Each number is 200 + 20 x the weight over its row's rms, rounded and kept within 0 to 999. Layers, rows and columns count from 0. The size before them is the row's rms in percent of the matrix's.

# gate: layer 5 MLP gate, 1024x384, rms 0.034, rows 113-130, columns 256-383
# up: layer 5 MLP up, 1024x384, rms 0.0337, rows 113-130, columns 256-383
# down: layer 5 MLP down (transposed), 1024x384, rms 0.0415, rows 113-130, columns 256-383
gate113,084,200,233,208,174,174,202,210,184,198,171,200,185,204,163,192,190,200,207,183,176,237,208,221,195,186,226,213,224,195,218,200,188,195,225,214,146,220,204,204,195,195,212,206,203,232,180,177,203,206,225,224,180,182,172,223,177,198,174,202,174,212,178,225,212,207,225,230,184,162,214,230,168,194,157,180,215,193,179,192,235,219,233,222,165,189,161,217,187,228,204,201,177,177,194,233,162,186,202,233,197,171,220,176,163,220,201,204,214,220,213,218,211,212,165,188,187,189,186,187,209,200,164,201,176,205,206,195,174
up113,085,182,205,211,177,229,187,189,209,219,204,196,216,197,231,211,228,175,209,185,187,195,202,197,181,187,197,229,191,238,162,201,199,223,174,178,217,228,238,230,170,198,204,224,166,223,219,188,187,182,196,169,216,209,198,168,225,205,186,159,180,180,203,196,196,194,192,192,188,189,138,193,228,207,201,163,173,224,202,234,156,151,190,191,224,199,231,175,227,184,234,181,207,237,184,166,189,182,196,214,214,196,208,210,197,200,215,195,220,218,182,196,226,197,182,207,163,179,192,227,166,214,209,216,209,193,186,242,207
down113,088,212,192,209,223,184,195,225,190,177,233,223,179,188,168,211,205,227,199,195,241,176,215,239,208,224,197,227,183,176,184,186,166,194,213,221,193,163,142,197,192,205,171,193,205,226,194,169,238,202,188,230,225,195,229,240,200,179,225,217,218,186,212,176,201,220,159,192,209,219,223,228,199,191,220,242,227,210,206,180,215,183,230,209,190,197,206,203,222,210,183,239,194,195,232,220,224,187,195,210,178,206,200,182,233,180,214,192,187,200,235,230,199,187,198,222,222,212,186,166,247,190,185,196,196,175,195,191,207
gate114,097,215,194,211,187,178,157,224,205,221,204,199,197,248,180,215,164,178,210,188,200,219,219,186,235,212,191,190,197,165,186,207,183,193,162,223,219,206,221,198,156,177,169,200,205,195,177,200,203,189,207,172,186,168,193,200,170,183,215,220,193,214,219,203,206,194,180,176,209,213,201,194,181,221,208,181,193,213,193,166,177,242,167,216,209,203,204,211,196,189,201,181,214,201,215,180,163,207,215,203,203,196,220,244,207,220,191,210,200,232,209,208,232,143,175,229,182,209,195,187,159,186,195,197,180,208,172,171,240
up114,090,177,224,206,222,214,172,174,202,198,213,183,192,237,199,233,202,240,151,191,185,210,164,167,217,222,194,211,213,205,227,202,202,215,186,233,196,195,200,194,214,192,179,221,204,214,210,196,203,161,171,191,255,218,233,191,176,190,190,216,193,211,212,202,197,196,153,221,199,196,188,224,159,234,174,197,197,208,201,200,219,189,216,247,206,236,195,198,213,213,211,196,205,222,219,206,212,209,222,181,191,228,211,204,213,200,204,204,176,192,190,213,241,226,218,219,187,253,195,220,197,180,234,181,219,221,209,194,273
down114,092,218,180,218,183,203,222,206,213,194,236,202,184,181,235,185,169,182,203,241,218,198,221,210,204,217,231,169,214,161,189,216,212,190,182,177,208,216,193,216,237,222,194,206,174,219,186,221,225,183,214,232,177,189,230,220,211,214,185,192,193,184,172,209,192,190,221,174,208,200,206,184,204,212,229,170,208,172,233,205,181,213,162,198,189,170,223,208,206,206,179,225,227,173,222,172,196,196,226,196,198,177,195,157,190,168,207,186,197,161,201,198,187,207,192,176,218,179,202,170,214,210,170,197,212,182,183,220,139
gate115,077,186,200,211,196,212,217,208,192,229,205,171,212,171,195,195,204,229,231,165,202,186,215,206,174,222,168,190,211,186,191,233,199,160,200,196,190,186,171,171,209,196,172,201,191,192,224,210,216,184,212,193,166,197,188,192,208,223,180,191,256,175,184,194,174,222,215,218,177,209,215,184,205,201,199,186,212,236,222,204,201,221,193,197,206,234,236,229,183,180,218,216,222,173,207,181,202,185,166,201,180,181,228,189,196,203,213,209,216,176,193,192,230,213,206,195,236,168,195,199,212,223,208,190,207,162,185,204,191
up115,098,194,249,227,196,220,241,218,210,208,171,171,219,176,213,217,226,219,224,163,180,188,219,177,181,213,191,202,212,213,217,209,206,187,201,257,161,214,202,193,245,209,207,219,200,198,217,182,225,216,256,199,171,186,203,202,214,230,203,172,216,160,206,221,177,204,212,170,221,223,194,180,210,198,222,219,225,203,179,177,234,205,205,227,176,214,212,182,190,178,219,230,223,220,195,197,210,188,198,161,221,215,217,178,187,217,193,223,213,218,199,211,212,180,165,181,194,160,203,186,178,230,211,194,193,204,176,201,196
down115,095,179,217,215,167,189,209,203,218,172,207,218,210,186,196,203,214,189,155,212,195,191,187,173,205,185,194,212,199,215,242,201,194,209,226,260,166,188,209,209,215,213,235,211,201,158,207,170,213,248,208,195,185,229,237,189,168,208,209,184,188,197,188,225,191,186,207,194,199,189,153,183,206,188,175,230,182,188,162,192,221,179,197,205,185,244,207,191,194,184,169,210,202,200,148,227,213,152,210,198,206,206,189,195,205,214,210,164,225,194,213,206,155,193,183,204,168,202,215,200,178,204,193,205,192,249,178,167,218
gate116,119,245,201,183,238,192,205,200,202,246,238,207,195,178,207,211,178,221,171,214,196,174,174,183,212,201,189,176,192,185,199,183,182,213,195,165,190,201,216,161,187,223,217,169,191,187,233,179,219,205,174,170,178,193,215,214,212,204,214,202,237,235,238,193,200,173,198,217,205,225,217,182,219,183,183,206,178,236,175,219,163,217,169,235,186,198,205,210,175,213,201,161,198,184,197,193,182,196,186,194,159,197,208,182,201,201,219,188,191,200,185,183,198,228,216,187,227,188,218,197,206,194,210,198,237,241,215,193,198
up116,123,190,186,160,154,181,229,221,221,184,188,211,213,160,202,178,218,198,175,184,181,184,226,195,171,222,230,212,227,220,175,204,217,195,189,193,205,196,238,209,196,213,202,200,221,214,189,200,199,198,195,174,218,181,206,224,200,210,215,240,182,219,190,197,236,196,211,195,193,170,204,200,184,219,220,206,226,183,151,202,206,197,207,171,224,199,214,192,226,171,180,162,192,180,168,194,195,198,195,240,190,197,197,161,176,195,203,175,188,195,228,216,198,201,187,221,191,194,193,182,199,210,186,194,175,219,208,193,221
down116,100,212,183,230,212,209,179,173,199,190,218,215,197,171,193,201,198,228,181,206,201,199,233,210,206,174,208,196,203,212,226,172,207,187,212,188,212,174,215,209,210,216,222,209,150,185,213,201,189,170,227,177,206,208,195,209,150,227,215,198,195,218,177,204,184,197,232,228,179,207,243,161,242,170,219,245,209,206,178,185,206,227,205,189,196,190,208,204,226,193,187,202,180,186,166,208,159,203,193,208,165,230,192,182,202,205,243,187,186,194,191,198,235,256,219,209,181,214,203,228,190,178,201,204,241,215,192,205,219
gate117,107,190,186,198,213,192,192,182,161,181,222,161,206,223,198,202,202,195,210,181,252,193,201,175,200,213,144,191,192,234,192,199,223,203,202,205,195,202,247,191,220,202,186,190,205,183,194,185,185,216,225,165,184,207,213,162,206,221,191,194,150,157,202,183,210,223,202,177,161,189,213,172,252,189,227,184,175,209,183,175,185,235,202,222,189,185,175,212,175,201,184,175,184,210,186,166,189,204,184,222,188,196,212,218,186,192,228,220,217,222,201,190,175,193,219,219,204,176,192,225,216,219,218,205,213,213,204,164,179
up117,103,253,229,192,187,206,204,233,221,216,200,209,197,196,208,221,189,202,191,214,174,214,189,186,234,206,223,184,222,197,213,219,204,200,212,163,190,217,219,215,196,212,223,199,220,176,203,224,226,216,197,224,201,172,200,214,204,215,197,173,177,233,231,207,189,192,220,185,192,190,216,219,191,227,226,185,237,152,184,198,225,229,206,207,189,187,196,167,194,195,245,176,197,180,194,226,198,197,168,204,180,172,211,220,195,194,198,187,209,182,199,202,165,197,202,179,242,201,215,157,222,191,202,182,179,184,203,225,200
down117,104,209,195,194,182,239,194,207,203,177,162,176,198,198,218,198,187,203,152,180,207,198,177,249,191,208,200,201,184,192,203,158,199,184,198,209,208,172,173,206,200,175,228,224,181,192,179,233,178,194,215,186,165,218,202,187,154,183,199,220,203,200,237,230,204,244,232,192,228,180,213,217,206,228,186,182,171,193,198,189,180,212,188,201,218,195,185,174,215,210,183,210,175,178,224,236,210,222,215,196,198,174,189,190,198,209,212,221,199,193,196,221,186,177,215,209,193,190,215,199,185,245,183,222,233,199,204,191,189
gate118,099,187,175,244,197,221,237,194,181,172,213,224,218,167,217,215,181,225,191,257,200,224,178,185,201,182,230,204,221,197,201,204,209,184,246,221,177,209,193,197,169,159,220,200,246,147,219,187,188,218,207,191,189,177,176,237,194,201,221,159,187,191,183,220,210,223,226,231,159,199,202,193,179,186,192,198,195,197,225,238,191,195,216,214,208,205,169,235,203,191,196,182,207,180,177,227,189,208,171,211,211,212,210,197,169,214,226,193,194,173,191,185,221,205,186,190,213,199,213,199,203,193,194,222,173,201,195,209,186
up118,092,214,233,225,213,216,202,181,228,204,188,197,240,203,180,242,222,186,188,189,175,143,214,220,208,229,174,238,228,166,217,206,183,201,193,209,220,188,186,221,200,226,175,204,175,221,185,192,192,201,204,209,192,179,214,211,231,188,208,239,208,223,191,209,201,184,202,196,201,218,190,221,229,208,184,214,225,213,207,205,202,182,199,191,238,182,221,187,190,225,216,190,243,210,191,195,186,219,176,189,212,212,230,215,212,194,200,196,216,249,170,186,204,188,206,190,171,223,216,173,210,225,212,225,184,232,194,250,212
down118,096,180,199,203,233,201,211,162,199,204,213,178,181,215,256,180,205,194,221,231,205,230,231,169,183,185,197,172,188,220,183,204,204,197,167,182,189,218,197,215,189,215,230,208,239,130,225,218,207,194,178,214,192,210,204,226,205,189,185,182,218,199,205,199,187,205,147,180,221,195,218,176,186,205,223,182,155,215,215,194,225,190,215,207,213,190,214,214,222,166,201,197,177,216,231,215,222,186,243,200,177,201,179,205,240,188,209,208,164,217,218,208,218,172,196,195,227,180,260,206,224,201,218,208,207,198,211,182,198
gate119,084,197,203,203,228,191,187,209,194,166,147,194,177,207,219,198,196,227,195,190,206,192,199,215,201,203,188,207,206,174,191,191,198,192,191,184,209,203,217,201,208,196,191,230,214,196,208,196,168,245,180,191,186,179,221,211,206,207,193,187,168,171,206,207,219,173,203,197,180,192,211,240,194,238,175,208,164,174,184,215,179,177,189,210,176,208,193,225,183,238,225,213,218,164,189,210,196,200,228,178,192,198,203,200,245,222,219,208,200,191,195,208,191,243,180,214,193,221,211,214,194,209,207,199,197,195,231,212,203
up119,084,194,219,190,199,225,180,201,198,212,163,199,211,221,192,190,234,202,228,190,216,235,200,208,173,217,173,174,201,207,181,228,208,217,234,211,179,181,175,207,171,192,177,210,240,198,201,207,167,214,200,172,238,192,194,206,190,184,152,211,195,192,206,216,239,190,210,178,228,215,157,202,179,194,201,199,225,181,198,196,213,221,198,199,194,178,211,193,223,213,161,223,204,241,214,193,201,223,219,171,221,187,212,232,226,202,168,230,203,204,203,211,183,228,216,206,207,228,222,206,210,206,218,205,202,219,225,233,171
down119,098,192,203,228,179,204,206,176,191,184,178,222,185,179,216,227,178,193,195,189,216,175,210,202,205,190,228,221,238,217,196,199,168,160,189,204,215,182,218,199,185,182,189,214,193,206,198,194,192,198,210,227,234,201,217,211,206,228,206,212,199,195,144,188,200,228,208,167,164,197,221,219,172,232,191,206,205,185,202,226,166,197,186,217,187,187,197,195,180,231,186,194,211,205,174,218,171,203,201,213,201,213,192,192,231,191,191,186,192,201,212,193,187,183,190,204,191,204,157,219,192,183,209,195,179,214,190,200,230
gate120,098,205,189,184,203,193,217,222,210,229,205,179,172,201,205,187,220,226,212,184,186,178,191,201,207,178,188,183,204,233,202,209,187,171,239,189,197,207,187,173,185,211,221,190,207,207,201,196,145,215,210,197,210,179,188,160,222,204,228,218,185,203,240,197,197,165,196,220,177,191,178,212,221,199,210,173,224,218,171,220,232,180,183,197,166,215,209,199,228,192,217,212,212,202,207,187,212,188,191,217,182,191,177,213,184,216,227,242,190,169,180,168,229,216,184,169,180,173,194,230,165,200,180,222,190,215,234,180,215
up120,107,189,192,193,217,210,190,229,202,189,239,180,190,217,185,213,206,176,229,184,193,212,187,187,226,175,217,183,192,219,181,199,218,172,225,201,188,188,188,183,185,209,198,233,205,216,214,212,183,195,210,209,196,206,196,161,221,192,213,189,165,201,189,198,177,185,215,223,190,192,163,228,184,221,162,181,232,216,212,212,224,210,168,244,230,174,208,165,211,181,217,201,257,194,192,205,227,185,200,216,176,217,199,211,243,194,208,241,208,203,165,175,224,190,178,200,221,177,214,223,207,224,194,231,204,200,202,190,211
down120,101,194,212,265,181,243,189,211,215,155,175,161,205,159,201,200,189,199,144,184,218,180,244,218,182,166,205,217,166,222,201,212,190,197,208,229,216,189,202,197,218,212,193,172,212,198,216,204,168,183,185,200,161,198,190,206,183,153,213,191,197,201,198,223,180,210,205,211,215,198,209,177,174,201,182,196,218,199,222,178,194,204,169,218,187,226,215,203,209,198,202,205,204,218,175,211,167,192,217,187,240,226,204,217,186,205,211,193,187,176,214,223,208,205,248,196,177,234,203,182,194,197,236,184,208,196,182,220,197
gate121,114,166,206,232,185,205,216,198,196,218,167,231,193,207,207,202,200,171,180,196,199,207,195,215,209,208,205,216,236,209,185,156,198,200,210,208,194,239,189,222,195,197,203,203,204,205,204,183,223,186,206,183,213,207,170,212,168,189,218,225,182,203,194,202,203,229,198,191,185,191,215,210,193,196,187,183,156,218,214,211,207,178,202,182,170,215,190,175,212,191,176,187,187,198,198,186,230,147,199,206,210,174,189,186,266,184,237,214,203,205,218,234,174,203,182,206,218,196,185,203,220,193,226,164,199,193,167,193,235
up121,112,200,241,174,210,197,177,240,208,201,228,207,227,228,197,204,180,177,223,202,183,186,155,191,199,177,206,195,177,215,186,200,211,224,191,223,236,219,186,208,248,191,205,206,207,229,222,174,190,226,208,198,255,181,156,239,234,195,233,206,185,217,211,230,201,192,206,203,216,173,219,227,195,217,151,214,190,165,175,211,215,216,169,195,175,253,187,230,180,193,215,198,203,207,195,153,206,200,235,227,227,173,201,224,188,190,217,193,174,172,215,211,196,193,208,197,189,225,213,206,181,211,215,182,179,205,201,195,199
down121,103,228,185,200,202,186,207,173,199,221,200,171,199,200,166,233,192,223,226,189,185,187,173,196,171,190,198,188,219,198,230,260,190,200,169,218,175,211,187,199,218,162,189,211,190,172,194,256,212,194,160,201,209,202,219,208,196,180,236,180,243,205,210,197,203,222,212,217,207,219,184,188,213,186,212,196,213,183,198,174,154,194,176,206,183,198,198,221,197,201,198,211,191,186,207,202,208,221,194,158,214,196,208,183,193,191,171,204,178,196,181,186,233,247,200,189,199,182,194,205,169,196,226,228,197,202,230,195,179
gate122,094,206,187,211,189,195,194,243,202,226,166,183,188,192,184,189,211,211,168,197,208,208,216,185,207,226,201,162,204,211,172,218,183,234,169,193,198,210,243,186,188,179,187,197,204,210,213,171,207,206,201,198,212,201,206,199,195,183,182,187,228,188,183,232,206,202,196,186,214,193,201,201,197,213,190,238,198,224,217,181,210,206,199,197,177,197,240,215,199,226,171,241,206,211,223,182,179,212,189,221,186,241,229,259,235,206,205,191,215,212,202,227,193,214,179,229,187,189,226,209,208,208,199,214,232,215,156,199,186
up122,096,185,213,218,197,222,209,218,227,179,221,216,194,170,200,216,186,186,230,186,187,176,189,180,216,177,182,216,202,220,249,176,199,180,190,193,203,192,192,183,197,156,198,240,235,205,208,217,191,188,213,196,202,175,202,214,212,197,220,189,205,175,211,182,220,186,178,212,214,249,164,178,172,216,233,215,193,190,183,192,205,227,197,200,238,163,180,175,219,175,228,200,179,170,169,231,204,211,190,201,203,216,152,186,220,200,202,176,176,168,205,201,222,176,199,188,179,209,187,172,210,199,213,173,149,212,180,230,236
down122,083,220,194,185,188,178,196,176,219,209,193,163,183,210,205,216,202,194,233,209,200,222,194,234,195,197,215,214,198,203,178,229,186,190,217,210,224,200,194,190,211,229,220,199,160,200,153,242,163,187,206,185,180,210,171,177,187,208,220,207,169,215,207,234,177,190,191,213,185,187,206,199,204,176,182,179,193,198,219,207,189,188,191,188,167,212,218,204,213,199,198,189,229,213,205,163,217,162,210,199,210,179,231,191,195,202,214,226,209,208,200,191,210,220,220,203,252,189,194,207,184,180,173,192,244,177,196,190,193
gate123,079,207,216,207,189,182,188,211,210,223,205,173,199,213,222,235,182,219,198,162,206,176,199,189,212,212,213,177,201,208,195,200,203,196,188,225,166,181,204,222,193,248,208,201,194,199,186,206,198,195,212,211,192,194,216,175,209,184,217,165,217,192,220,193,192,185,196,168,182,174,220,221,221,225,162,209,195,216,201,206,234,186,220,196,160,204,237,222,229,243,211,190,170,188,194,176,155,204,205,227,220,192,207,198,185,216,206,158,206,238,195,200,216,183,188,196,186,177,213,232,180,229,208,212,210,230,206,199,201
up123,080,193,205,187,235,202,187,202,206,177,197,220,198,223,185,230,212,210,182,224,204,216,217,209,196,218,223,198,176,215,223,170,196,156,191,189,228,188,210,191,206,217,202,225,187,195,204,222,212,210,199,196,187,173,187,194,200,233,186,220,195,208,188,194,188,212,181,233,185,234,176,174,170,196,221,186,229,144,190,133,189,169,194,201,231,179,178,188,194,196,218,230,193,204,209,193,195,211,205,160,189,182,217,224,200,190,189,192,166,207,192,185,186,199,211,231,193,187,185,187,214,201,164,207,177,204,191,253,198
down123,090,219,199,207,175,214,215,195,179,196,184,189,204,197,187,165,211,149,216,219,162,227,166,200,183,160,165,225,218,177,184,226,201,217,208,204,211,206,205,212,212,179,194,207,226,201,176,181,194,182,208,197,241,241,215,197,166,179,218,227,170,227,189,205,232,202,234,202,214,199,219,202,180,174,200,169,162,253,195,229,205,190,186,204,200,193,200,213,215,172,199,177,207,189,202,201,223,191,180,210,174,184,179,180,204,219,180,213,203,166,210,172,181,231,216,166,213,206,164,186,179,192,230,200,185,165,183,207,190
gate124,090,188,177,201,196,215,209,232,200,204,249,164,211,166,205,215,196,217,202,226,210,244,228,233,188,196,184,205,219,229,186,190,220,197,187,221,202,197,229,186,209,240,202,203,216,193,202,172,192,225,212,195,203,187,169,199,224,212,218,156,209,192,171,162,193,207,158,185,156,199,161,210,205,205,192,200,247,203,201,185,189,186,232,221,197,195,246,242,182,187,176,196,203,181,195,188,196,205,216,247,214,217,246,231,181,222,184,226,219,197,181,232,196,194,200,230,197,214,197,213,184,217,208,200,198,178,191,212,214
up124,085,172,193,173,217,185,213,184,206,217,243,203,201,215,175,172,184,191,186,146,202,204,195,189,251,197,200,175,221,203,213,201,194,195,218,246,180,200,241,195,200,191,190,193,192,184,214,190,212,225,196,183,162,196,208,186,209,169,185,192,169,210,210,203,210,180,200,178,193,172,230,188,190,192,238,216,210,198,167,186,247,229,134,200,198,218,171,157,211,195,189,181,163,209,234,202,174,225,210,171,199,162,204,190,183,194,176,197,194,189,191,174,183,210,162,201,183,203,216,241,229,195,185,193,197,177,191,208,165
down124,082,225,198,189,248,193,225,211,212,206,174,245,205,183,219,197,168,211,218,227,173,202,220,211,209,245,189,220,210,203,194,176,217,187,243,194,182,192,165,195,177,182,192,188,211,198,191,176,192,193,211,213,170,208,224,245,219,220,205,211,217,190,202,198,228,213,195,224,213,174,191,211,225,207,170,181,217,200,207,196,163,210,191,216,176,194,207,186,226,209,186,192,188,204,192,208,199,192,186,196,230,202,223,185,219,230,181,193,233,206,211,253,212,178,188,220,210,180,196,161,243,197,184,220,167,200,195,194,224
gate125,077,187,177,188,237,222,171,199,198,222,210,195,202,210,235,240,212,223,196,199,197,225,206,226,168,190,189,194,184,213,210,210,169,207,211,197,220,195,171,221,172,225,211,183,179,208,204,179,197,171,191,228,241,206,196,180,174,187,174,177,213,206,202,199,196,214,198,204,195,223,163,195,204,196,197,204,222,201,207,223,205,172,198,199,206,188,249,218,189,199,185,189,190,226,205,210,240,220,184,183,194,202,211,213,202,193,188,199,174,179,197,238,182,193,231,228,203,172,214,196,180,205,172,216,170,207,184,197,230
up125,083,257,223,159,191,151,205,225,191,204,220,218,199,211,184,177,183,205,204,204,221,223,166,225,224,195,205,177,248,214,199,195,208,178,186,248,176,170,218,220,254,229,170,189,181,235,205,232,181,224,210,198,199,201,190,183,230,194,219,231,181,182,187,201,197,228,206,188,207,177,239,183,216,220,198,224,171,167,201,189,183,195,198,205,159,198,165,200,216,210,186,222,215,224,194,188,155,197,213,187,240,217,144,205,167,191,193,199,192,228,233,179,197,208,187,188,240,186,204,186,205,191,231,198,232,219,229,201,157
down125,078,175,190,229,175,182,185,186,196,213,203,245,194,200,194,187,205,185,145,186,205,197,211,197,197,197,208,236,199,233,221,207,219,191,191,200,184,199,218,206,177,179,243,177,197,193,221,198,219,205,193,169,198,199,190,211,210,213,215,207,200,176,222,167,191,228,206,200,230,197,186,184,169,194,186,242,204,197,218,203,224,219,199,197,178,181,196,216,216,183,217,161,207,215,198,217,214,218,222,197,182,205,228,210,187,222,150,202,220,198,221,211,206,222,191,193,181,211,196,183,200,217,210,187,200,190,175,215,195
gate126,079,190,187,234,229,203,173,170,178,192,214,205,211,201,219,167,151,238,195,193,175,220,185,188,221,176,187,231,175,221,232,161,202,194,181,237,195,175,189,199,154,219,179,190,189,188,176,208,195,186,185,230,189,235,221,173,164,150,195,193,208,177,208,207,194,179,196,201,207,178,181,208,183,204,183,183,195,212,183,218,216,218,201,200,228,180,177,213,198,219,196,207,177,221,200,208,214,201,205,208,178,219,173,202,178,204,199,217,191,204,197,226,178,235,184,184,200,226,185,213,205,187,138,217,134,241,190,153,178
up126,089,216,192,196,235,177,177,159,190,174,186,202,233,204,188,214,199,212,194,181,199,199,220,174,214,206,184,173,178,204,198,216,200,208,229,209,210,139,181,205,186,184,211,198,211,215,179,190,240,206,203,186,169,223,222,158,196,190,173,206,244,195,194,205,207,168,189,193,181,200,193,201,180,163,221,174,213,231,209,216,168,233,202,213,230,197,199,199,190,180,218,186,173,207,227,230,229,185,210,216,200,193,202,209,167,176,204,181,206,212,191,243,174,194,167,212,175,172,178,200,189,182,187,199,176,225,174,150,189
down126,082,218,233,195,182,151,192,167,203,237,192,177,167,191,175,216,191,193,220,216,201,199,172,190,181,191,216,195,200,198,215,233,202,237,184,185,235,187,212,174,199,196,237,205,182,174,194,243,208,201,204,208,213,195,181,213,219,208,188,205,186,223,186,223,194,165,196,190,204,232,183,202,225,186,206,198,202,197,218,221,180,209,202,208,200,229,210,174,204,194,212,214,184,189,193,192,188,195,191,208,224,175,194,207,190,179,228,176,172,174,165,138,194,208,195,177,213,196,212,206,176,181,208,187,238,187,222,234,180
gate127,091,210,172,204,205,246,225,236,228,195,204,201,211,204,241,211,221,204,227,196,204,182,200,215,182,207,169,195,186,229,166,213,193,200,211,215,181,232,238,199,185,207,188,183,183,193,224,195,221,214,200,206,190,187,195,248,225,210,216,201,191,189,189,246,193,228,195,238,205,204,214,138,176,208,231,190,183,192,213,172,173,196,232,177,158,195,217,187,219,167,194,155,223,197,179,202,182,212,228,178,208,232,195,184,226,207,181,204,225,185,190,255,238,205,222,219,221,196,186,202,195,233,223,166,241,210,190,226,201
up127,085,190,213,220,229,198,179,203,236,185,192,189,217,220,204,227,165,233,171,218,180,168,204,207,198,187,198,195,163,214,198,217,189,174,187,185,213,171,172,199,185,189,208,240,204,189,183,209,235,175,210,221,214,187,180,229,204,195,150,193,215,237,206,176,204,212,204,161,213,207,184,205,220,176,237,179,203,172,218,200,239,213,212,188,229,192,193,214,198,217,194,218,182,164,201,201,203,207,207,186,201,152,198,191,148,194,190,202,191,213,202,204,185,183,186,186,225,189,185,179,193,216,167,211,147,196,213,209,188
down127,085,223,184,165,192,185,197,209,180,191,198,227,208,187,210,192,202,200,213,182,209,214,227,210,173,190,209,253,184,174,201,215,198,211,173,231,192,202,184,191,167,218,250,198,199,232,197,227,195,185,209,219,201,209,212,211,212,189,213,224,194,189,199,195,168,215,210,227,185,169,247,187,211,208,168,197,169,210,187,198,169,159,208,220,196,184,221,196,181,217,195,153,182,229,234,183,188,211,179,230,205,207,187,193,196,209,192,172,233,201,234,241,196,168,178,198,209,205,201,224,192,202,202,216,180,192,208,196,188
gate128,092,211,211,187,189,215,223,186,216,192,186,203,194,201,208,178,157,193,192,193,205,192,201,164,201,218,204,209,191,210,227,229,201,219,232,226,226,185,153,187,226,220,181,203,212,227,195,190,237,180,176,150,181,185,236,227,200,184,214,198,231,197,198,207,209,220,171,197,195,196,177,181,219,170,182,188,173,247,190,170,212,225,183,228,200,174,220,177,205,193,165,207,199,217,193,238,200,224,227,193,214,176,198,207,221,171,212,226,243,204,229,212,224,204,193,195,204,179,220,181,221,227,213,233,174,196,236,199,200
up128,104,199,185,216,193,199,222,206,162,199,191,185,204,186,194,186,186,213,231,211,196,184,170,235,183,184,183,184,193,213,225,191,225,199,207,182,207,221,193,196,174,200,225,179,212,203,211,197,220,200,180,243,195,212,214,170,185,204,203,181,212,217,195,202,230,222,212,211,193,199,194,251,148,190,166,183,214,230,201,187,187,198,191,198,187,253,226,202,217,173,205,173,229,183,211,211,220,217,191,226,206,204,171,221,242,197,216,191,202,204,198,216,201,202,222,211,174,217,193,189,210,199,235,179,211,170,179,176,216
down128,110,181,204,167,189,185,205,212,183,192,176,203,170,184,156,199,192,235,194,213,219,214,178,190,230,194,182,192,178,228,207,235,200,192,237,198,217,203,192,202,201,199,210,238,201,184,211,212,215,184,197,241,209,161,229,210,191,203,184,178,208,200,195,227,213,243,188,230,181,196,184,201,208,159,186,191,165,216,186,174,200,212,182,176,221,199,210,199,166,209,220,226,222,206,197,246,203,196,205,188,224,198,230,202,249,220,192,205,208,186,209,217,198,232,189,181,196,183,227,229,207,213,181,187,197,203,216,216,174
gate129,111,183,221,175,218,182,183,183,205,192,193,226,175,209,167,210,195,184,206,177,186,208,230,196,191,207,220,207,162,208,206,201,186,221,192,175,180,179,207,220,165,212,197,203,208,222,198,193,185,158,194,205,211,216,214,206,207,210,203,201,186,210,177,211,210,213,191,192,186,203,204,182,153,180,191,230,141,234,238,202,216,207,199,219,203,209,204,203,222,209,172,172,167,221,215,206,236,211,205,191,212,196,206,191,208,197,196,163,210,191,215,218,207,171,203,238,202,224,183,197,210,181,169,212,189,216,163,200,226
up129,110,216,192,165,202,203,210,184,171,233,216,204,181,169,172,229,229,215,233,184,196,167,190,226,212,192,225,213,195,211,192,220,213,226,202,205,217,203,230,200,199,202,220,217,201,223,203,198,188,193,204,218,183,209,193,177,199,250,220,186,166,192,181,192,209,183,231,205,201,193,185,208,155,196,145,207,192,220,230,234,212,188,189,219,161,192,188,193,239,228,217,211,213,226,196,192,201,208,194,219,199,206,184,222,196,216,194,184,213,186,198,200,180,184,199,219,224,185,208,190,195,222,191,217,214,195,201,223,196
down129,115,179,196,245,234,232,211,210,178,200,162,217,209,217,214,200,179,184,230,201,195,196,153,157,207,169,220,205,226,225,196,188,212,208,194,233,189,214,192,194,209,183,192,201,183,192,196,199,218,216,243,180,148,199,228,224,217,185,205,180,201,220,206,167,195,183,223,219,196,211,196,211,208,212,216,162,219,186,172,193,179,201,201,197,213,207,208,209,184,196,216,174,186,183,224,194,184,203,206,210,207,220,202,213,202,199,179,199,184,201,192,200,198,214,214,215,199,193,229,207,169,227,200,220,190,172,207,181,195
gate130,083,175,173,193,185,188,205,143,181,220,170,218,209,240,244,199,179,225,190,198,206,180,191,198,197,196,170,211,201,218,217,207,175,195,240,235,185,160,181,213,182,209,172,226,230,192,200,207,219,192,214,212,198,208,232,199,219,237,175,139,249,184,200,228,183,187,216,165,203,187,174,186,189,232,198,190,223,219,207,210,198,171,187,197,224,184,182,173,230,220,229,197,189,242,214,210,227,208,172,200,210,203,227,216,203,176,180,212,181,178,207,216,138,190,188,178,197,192,180,186,204,196,184,212,138,234,210,184,186
up130,081,211,240,223,181,201,215,204,216,193,220,185,214,194,218,199,208,178,187,204,207,188,166,260,199,206,208,199,225,191,219,212,189,207,172,175,216,231,250,195,287,191,185,196,197,183,221,178,213,190,198,191,235,167,229,207,195,240,208,247,199,226,197,181,207,217,229,211,157,215,209,216,228,243,214,167,190,176,182,174,207,197,192,195,223,226,214,205,235,205,200,186,210,161,205,175,172,196,192,193,207,204,176,197,202,212,211,197,186,230,190,205,190,177,210,218,196,195,209,233,165,168,203,218,212,207,178,192,217
down130,085,179,208,185,215,206,187,196,168,204,191,182,201,182,187,188,210,229,182,183,174,238,187,155,183,192,196,217,191,217,234,175,193,210,224,235,162,187,154,205,163,197,207,203,222,173,196,182,203,206,212,209,198,211,195,210,202,217,243,190,187,176,233,187,191,202,186,200,226,194,205,206,170,159,159,214,239,214,211,221,198,209,194,181,210,169,157,198,192,183,183,179,206,193,160,232,222,180,228,215,184,224,175,184,206,229,175,198,218,190,223,227,207,218,181,201,192,203,202,170,244,211,210,206,203,201,228,179,192